{"n_layer": 11, "d_model": 192, "n_head": 3, "n_kv_head": 1, "head_dim": 64, "d_mlp": 384, "vocab_size": 6758, "activation": "tanh_gelu", "norm": "rmsnorm", "norm_place": "pre", "norm_eps": 1e-05, "positions": "learned", "qk_norm": false, "attn_scale": 0.125, "bias": "none", "tie_embeddings": false, "parallel_block": false, "init": "normal", "init_std_qkv": 0.0226, "init_std_o": 0.00481, "init_std_up": 0.0226, "init_std_down": 0.00481, "init_out_by_depth": true, "optimizer": "adamw", "lr": 0.00173, "lr_mult_up": 0.613, "beta1": 0.95, "beta2": 0.99, "lr_head": 0.00633, "grad_clip": 2.0, "warmup_steps": 354, "schedule": "wsd", "decay_fraction": 0.666, "decay_shape": "linear", "final_lr_fraction": 0.1, "batch_tokens": 16384, "seq_len": 256, "doc_mask": true, "train_tokens": 215300000, "steps": 13141, "dataset": "wikipedia_en"}
Each number is 128 + 24 x the weight over its row's rms, rounded and kept within 0 to 255. Layers, rows and columns count from 0. Numbers have three digits each. The size before them is the row's rms in percent of the matrix's.

# layer 4 MLP up, 384x192, rms 0.0649, rows 0-28, columns 96-191
096:122108154105127087131102114151117083103135156109125138126144115131108110129127125135129075141148145117102122101115123106135141144124132167141151141145142119112102093124153100140164107141137120155148157163121142107091111105128082121135086139110176152091119127131138148115111143134115062125
099:123097136143121146103065136094138109123135131075126108126147126132144131094143150134118123107123120158115140170115096129130093074138143172138117134145107148079133124142111160148129165147121123091137108112138166125137165129144143114137148083131139099167146071149146087095103127150150130130
091:051133126136117136118126093105125167138125091143076120131137118151131099123121094155128144128125124165126102143107118127162125135150065160129153106099166109161153137121125158139114126082127117119160075123094095133118143160113145163137154170137151121134091153125093108111122112140105112142
109:108128140113124151151125099147139161124173129138097116121113182139154098141145144119142133128169107129123145175146138109137114159131117165113132118111147174157131160122130111164136102131105108114153105148098117090150094171104139123111128096114125065090153177126138131077116157166191121099
067:141228140132185097120130147133139106066134130141148115131166150090125105119123112125141136136174120173099127148113092086127113126118143109131108129091156124144101154141131101149140175146138151122133131123106147106125127131115123118101133147172110110117171140137145102134208134144111114127
110:119131175134148107142111103130146128111100129159092106098156171107110103107079149122167122153143116166104121141124106117143159150118123164142121118122149175174099127126120106148137092136146112086105116132086129103134126109115124116124144143127141127094112164172112151143128142153132104141
092:122111126118142104103109125109187114139138124133107116104077105121110098117155149135156156102192173155070113140140093105151141104168133139136131111133167143083155098126127133118126147133135147138073144111113100133093156132101116110120134153118143183151106159127136183104131104138153115113
110:140096197152100105136096142144124123138132148129117112092126141111112108136108107134144105151147128129067131110130125101135144129148179122159106141135138142169085096120116093149147102166174118134112154130114114142077123172066130144122091138116143121091124152125117083128110115150120148131
095:097144155126120153107095128147113148123085131114110137137123161140109135151119100149130130153137118114090147131134102125181110108107094155136167091099101141135114138102146141144141131145159144090130124091097141103147102122083130153155154194143152168093094078148158139149116109110140093125
053:077090124118078162139138092148119102166126128127067157117122116167133156120107161154118101148100159127152135127161154125155154152124142160120134125142119182126130147119146134107135078121130136121105131129105096116147137154138103137151122117078185135140136113255095131119067130108136132102
086:113136140166157109139124137166150108118107136108110105107152141136107120160108118136172127151146134149122098152150163141117148151128121152147102111121158154120103135114167121133120114120149141128109156127093127142125145174157150127124116129123131125111145155224126128124111128171148098148
118:125120171127129137129138105114114141132151137146113108150106107123162142131140131103207148163129105130109115143096097135134114121161125178176115149108111101170115132120120154201143106134103128140147130133139142144155146133117123151129114179126141096110120149148099144076129078126107124109
052:145145153117129122166134141183159169153118131111105145151146103124105097144098120109083096080121132136097133152135133135125156137142107129133100162128147123122156138115158098145143128138127088085142107131104135137148107116144093128077150156138141112088107107104132178110084092157129124147
087:126131144124137092128085155152175143132162108122094127133131136112132118162120184149137113139125126132101132151160116080089158087141148086193142167098124157121130120143128152140140136143127133135146134132112061147137138159102158097133108097155138117118150176148127160117117115165129167116
088:098133165210137122132112132136133113113138148163096177110175156117105126125071123094150101110160118132108162148175120141135115157146128115142118117109148133130130157119126119142123115117148149099165085135085109165146086146093120130102115116134129174163138155191120117118128093168125123111
092:112125117128134096141108124142131214118130119148114164141143121136118120133126128127147136139152116151104147126102144145104149120165149121158105125130157136097088116125108128165140134093148128103127132072112095187127164161130140112104151083137126124115123145180109134136125112173159140138
103:152109126132133095170145183119152170088115135142169122141197124151148130106123126123122099132125151168162136109140115127148123165113119158127141144133137116131105101122105149112153128102109099068119112128156111137108099122144124132134138157136128096130106087152141136216126168109131075111
068:148101145131140099159163136105109140154141134139139140147134149126097119106101120116113079140139116143105162132146072086151154099121167123139147140122138084135120092108162107112152105145134099139104104131171091124099102136132142097107144105133158138136113123114140105109098165160129141075
125:148116123151130162143078147153134128124142114146144101170155116137109155111111117118129127177140169124152105173139125137124140150135173151156139156104132108157097131137110088146156053111094104102119108135097123112134067138122125139119061124162150198125128118156145126163134092118151119160
096:106120139154117109139157122133149123120152089096119139141110150102118125126123109119153149111123102159106138128073102127134111109182129122154118118136117078141087107121144102141127146159183094091138118155102110115124109114123097094148116116127110108101141146129148112114136109097118093116
094:104135133133145142124105102117125137089144123147139152095103142124142098133083109142089139143151160151116173123146116088162129163185136142074116092103101120143144185122145153073142147107077112107119103109132133147151109128136134104098179135121154123076135087146170109102120087116135139111
080:121112111141150107141135079133083133123147139122129097126130141153118129173145131136120105103127094145083131130091101102133136093151176126105129102161145139102093136099165089141133138156103075125158092139139103145162118178115097125143147076119144153122144092118127148119111159150107134092
116:144125115166137116141099126184132075109126109137139094135115202110127122174114153123103098171124085109137118120140116158140154145101155138145129095133137140134102102125088128179169132157123133151129113130087141142128079103072131127090122102112089094133120142149132112144116136113140096108
078:128110150143161084137169148081164151133128138172078137151102077088089152130146119130151134126141159111138138164123153118076150101160129126148114135123098152114125129116088123139124165142152121115132135136129085136126154131135135120135110131121144130186096113151136186158098141118120123138
100:139122148126088094161114154138161166131159084133114113141098096138181118143127132142178144073115157157145137119087099099133124116214084153120158140115188116136140079115129106125139120108092106115148114089098112152123110113142172089123104167131153130168104153145101140101119116137130119160
104:154119149113136130117117131158163104176133107117142107121090123100107142115104141122162140127123146132123152133108097116153167074121156142132091151105149110126145120132125113124134117141110139148145161133139106131165070160117134139130111164139140102149117117154102126118124124147101163118
096:146129147135136127137149126110153173140112149159117146086128103140130084144115150110108100143193119139101133148146116126134125163113118165150152149114132142087105131136159124117148120142115092102070127099161098130133096123149118088132220153115139122097085145128129149152102148136140118116
102:168105156121131096117138119148148126127163099135136127132100108110128119128114157148127159138137144148080135165096138088099153098129128164145134092160135104091107110129105139147134144149158131110080109107158132154086095167121134128150123118113150133128167136140162123122126155123167104127
093:103137138154125115128083087096130067106110115103137144131130148114123115119106152122137118157140082132119099124153064118157133105164105143107105098118153147162146127110146161131144104094118133103159105126086136153121103094130109115109192155115156155083107137121107169120112083117122134076